python train.py --norm="rmsnorm" --init_std_up=0.0159 --grad_clip=0.5 --decay_fraction=0.832 --final_lr_fraction=0.05
Each number is 200 + 40 x the weight over its row's rms, rounded and kept within 0 to 999. Layers, rows and columns count from 0. The size before them is the row's rms in percent of the matrix's.

# q: layer 11 attention query, 576x576, rms 0.0523, rows 464-468, columns 288-431
# k: layer 11 attention key, 576x576, rms 0.0516, rows 464-467, columns 288-431
q464,107,265,157,223,108,178,244,193,259,194,269,121,141,171,239,125,356,170,169,170,230,236,311,191,146,216,173,238,97,245,242,198,195,173,275,243,179,266,231,251,219,174,199,168,142,179,169,190,180,246,150,174,210,186,182,214,155,208,221,199,198,195,224,189,124,160,219,178,208,235,149,105,212,199,198,227,245,138,210,177,204,220,122,186,202,204,208,147,172,230,202,316,155,195,208,190,209,174,145,191,250,258,211,223,181,183,232,178,237,175,253,180,205,236,187,185,150,164,171,278,243,182,209,198,182,199,206,202,176,255,131,167,120,163,166,205,226,202,222,233,227,257,190,292,276
k464,105,304,163,218,184,199,221,252,199,238,199,167,179,152,175,122,228,151,148,172,151,231,160,215,166,173,203,152,170,256,177,250,141,172,253,124,169,145,215,275,330,215,150,178,141,184,114,252,204,219,139,216,246,212,193,211,209,189,274,151,193,228,223,136,199,207,192,129,156,197,241,135,195,232,100,253,222,109,179,185,218,176,198,181,207,122,224,200,255,134,156,252,204,155,166,181,232,189,134,150,131,188,238,162,249,189,208,236,298,184,170,217,170,253,210,224,231,173,173,213,213,251,193,201,221,207,216,230,187,209,180,142,208,159,150,235,193,148,201,168,164,196,218,251,207
q465,112,148,250,198,288,171,226,277,153,260,158,207,282,196,242,178,161,189,138,252,232,142,274,191,164,224,270,247,123,215,183,237,207,209,225,118,251,251,192,165,220,232,187,243,241,171,224,135,202,173,225,190,271,152,199,170,238,235,258,194,221,249,201,197,237,212,156,168,130,175,147,234,199,197,214,166,144,220,232,179,216,214,221,234,194,161,170,212,252,180,202,168,201,229,172,138,169,172,136,169,258,235,232,136,199,227,164,188,202,217,68,203,169,225,207,222,191,227,179,231,257,231,135,159,197,194,235,233,236,206,219,218,109,154,220,208,150,298,181,172,189,240,181,204,186
k465,110,170,168,228,234,181,203,274,175,195,187,154,257,155,203,225,207,246,157,223,184,214,238,186,236,253,238,262,166,148,165,244,222,195,181,116,255,205,212,167,174,258,223,173,206,205,162,220,165,182,155,210,283,279,179,137,247,240,211,271,200,252,156,193,193,165,241,193,114,231,212,157,188,213,283,161,150,174,211,197,137,248,271,316,155,204,203,198,247,180,222,155,198,253,231,296,192,105,122,165,196,185,212,151,263,258,212,153,201,174,99,235,176,247,200,194,139,238,212,210,117,269,168,151,240,247,198,225,193,236,213,233,195,147,153,197,187,182,131,149,238,248,246,234,218
q466,111,192,220,227,133,218,219,230,215,259,231,210,219,148,245,201,218,196,208,162,146,229,158,199,214,185,164,211,248,231,194,177,103,167,176,259,185,190,196,195,218,194,189,176,283,201,196,126,213,201,223,189,231,171,184,167,230,199,156,137,171,160,204,243,178,302,223,182,210,263,215,192,208,147,249,260,182,234,119,154,182,274,236,213,212,217,177,217,179,151,233,181,225,265,211,214,187,251,184,204,233,222,248,248,236,256,216,175,186,221,253,257,101,217,197,211,222,215,97,234,183,290,220,228,280,237,197,200,130,236,208,229,264,156,235,159,208,177,227,260,222,245,174,214,266
k466,107,261,250,177,163,194,220,253,202,212,180,193,177,156,267,222,170,178,275,167,166,197,231,205,202,167,191,204,232,202,166,163,169,235,241,276,200,213,221,233,248,208,214,168,222,159,204,181,226,283,169,140,168,193,177,196,195,249,170,174,205,124,160,208,227,249,262,225,156,228,213,250,273,152,195,127,231,180,117,181,153,199,215,230,201,194,227,186,173,126,245,174,164,229,210,172,257,241,208,180,207,266,192,216,288,141,165,168,245,259,230,206,149,199,240,148,219,211,129,158,151,176,133,253,264,183,232,183,189,203,162,251,215,156,196,126,199,189,182,289,222,219,177,252,259
q467,108,197,150,230,183,242,193,259,193,206,218,201,222,234,190,230,275,237,218,150,179,257,240,172,121,235,148,198,162,226,232,200,196,237,248,155,132,276,179,191,191,222,230,123,239,202,124,205,133,162,245,185,231,189,189,212,248,196,129,284,319,252,98,192,162,278,191,214,179,215,174,163,246,192,147,177,133,188,214,164,190,162,227,164,139,214,275,190,202,137,223,193,261,189,271,194,154,287,227,153,189,176,187,206,255,228,231,182,181,199,239,191,182,133,200,223,188,176,216,160,232,198,156,172,284,208,130,101,231,173,177,207,150,212,174,233,179,195,233,172,157,204,184,222,239
k467,110,195,229,220,234,284,242,258,246,201,161,224,147,258,127,268,256,219,183,196,189,270,172,209,211,210,124,205,140,165,217,141,235,255,257,177,148,173,279,190,193,212,271,198,185,240,154,156,100,147,234,232,231,181,101,172,223,246,225,205,219,184,143,178,227,208,139,234,224,148,206,90,283,81,171,213,179,229,245,201,292,159,164,155,189,199,217,210,122,219,248,167,226,153,332,217,226,216,212,179,180,149,159,216,238,251,206,161,223,255,249,216,199,195,197,234,251,220,204,251,182,191,117,139,231,239,198,199,230,265,216,152,129,184,125,230,220,192,131,144,121,216,217,230,162
q468,111,212,184,185,265,138,178,202,286,186,219,172,220,218,164,199,157,153,216,199,190,231,261,214,201,188,230,189,287,223,60,215,185,246,204,204,182,188,179,205,149,199,133,182,129,191,197,221,167,173,255,134,219,208,243,138,199,143,168,176,171,208,141,224,239,191,128,230,234,227,123,224,331,214,193,127,244,143,186,109,172,196,181,245,160,254,215,174,194,211,208,167,210,180,178,189,206,283,283,164,207,206,268,256,229,257,238,207,180,259,221,186,226,135,169,217,202,177,164,223,217,212,191,191,156,190,208,130,234,243,188,266,140,199,185,225,238,167,133,182,166,154,180,198,184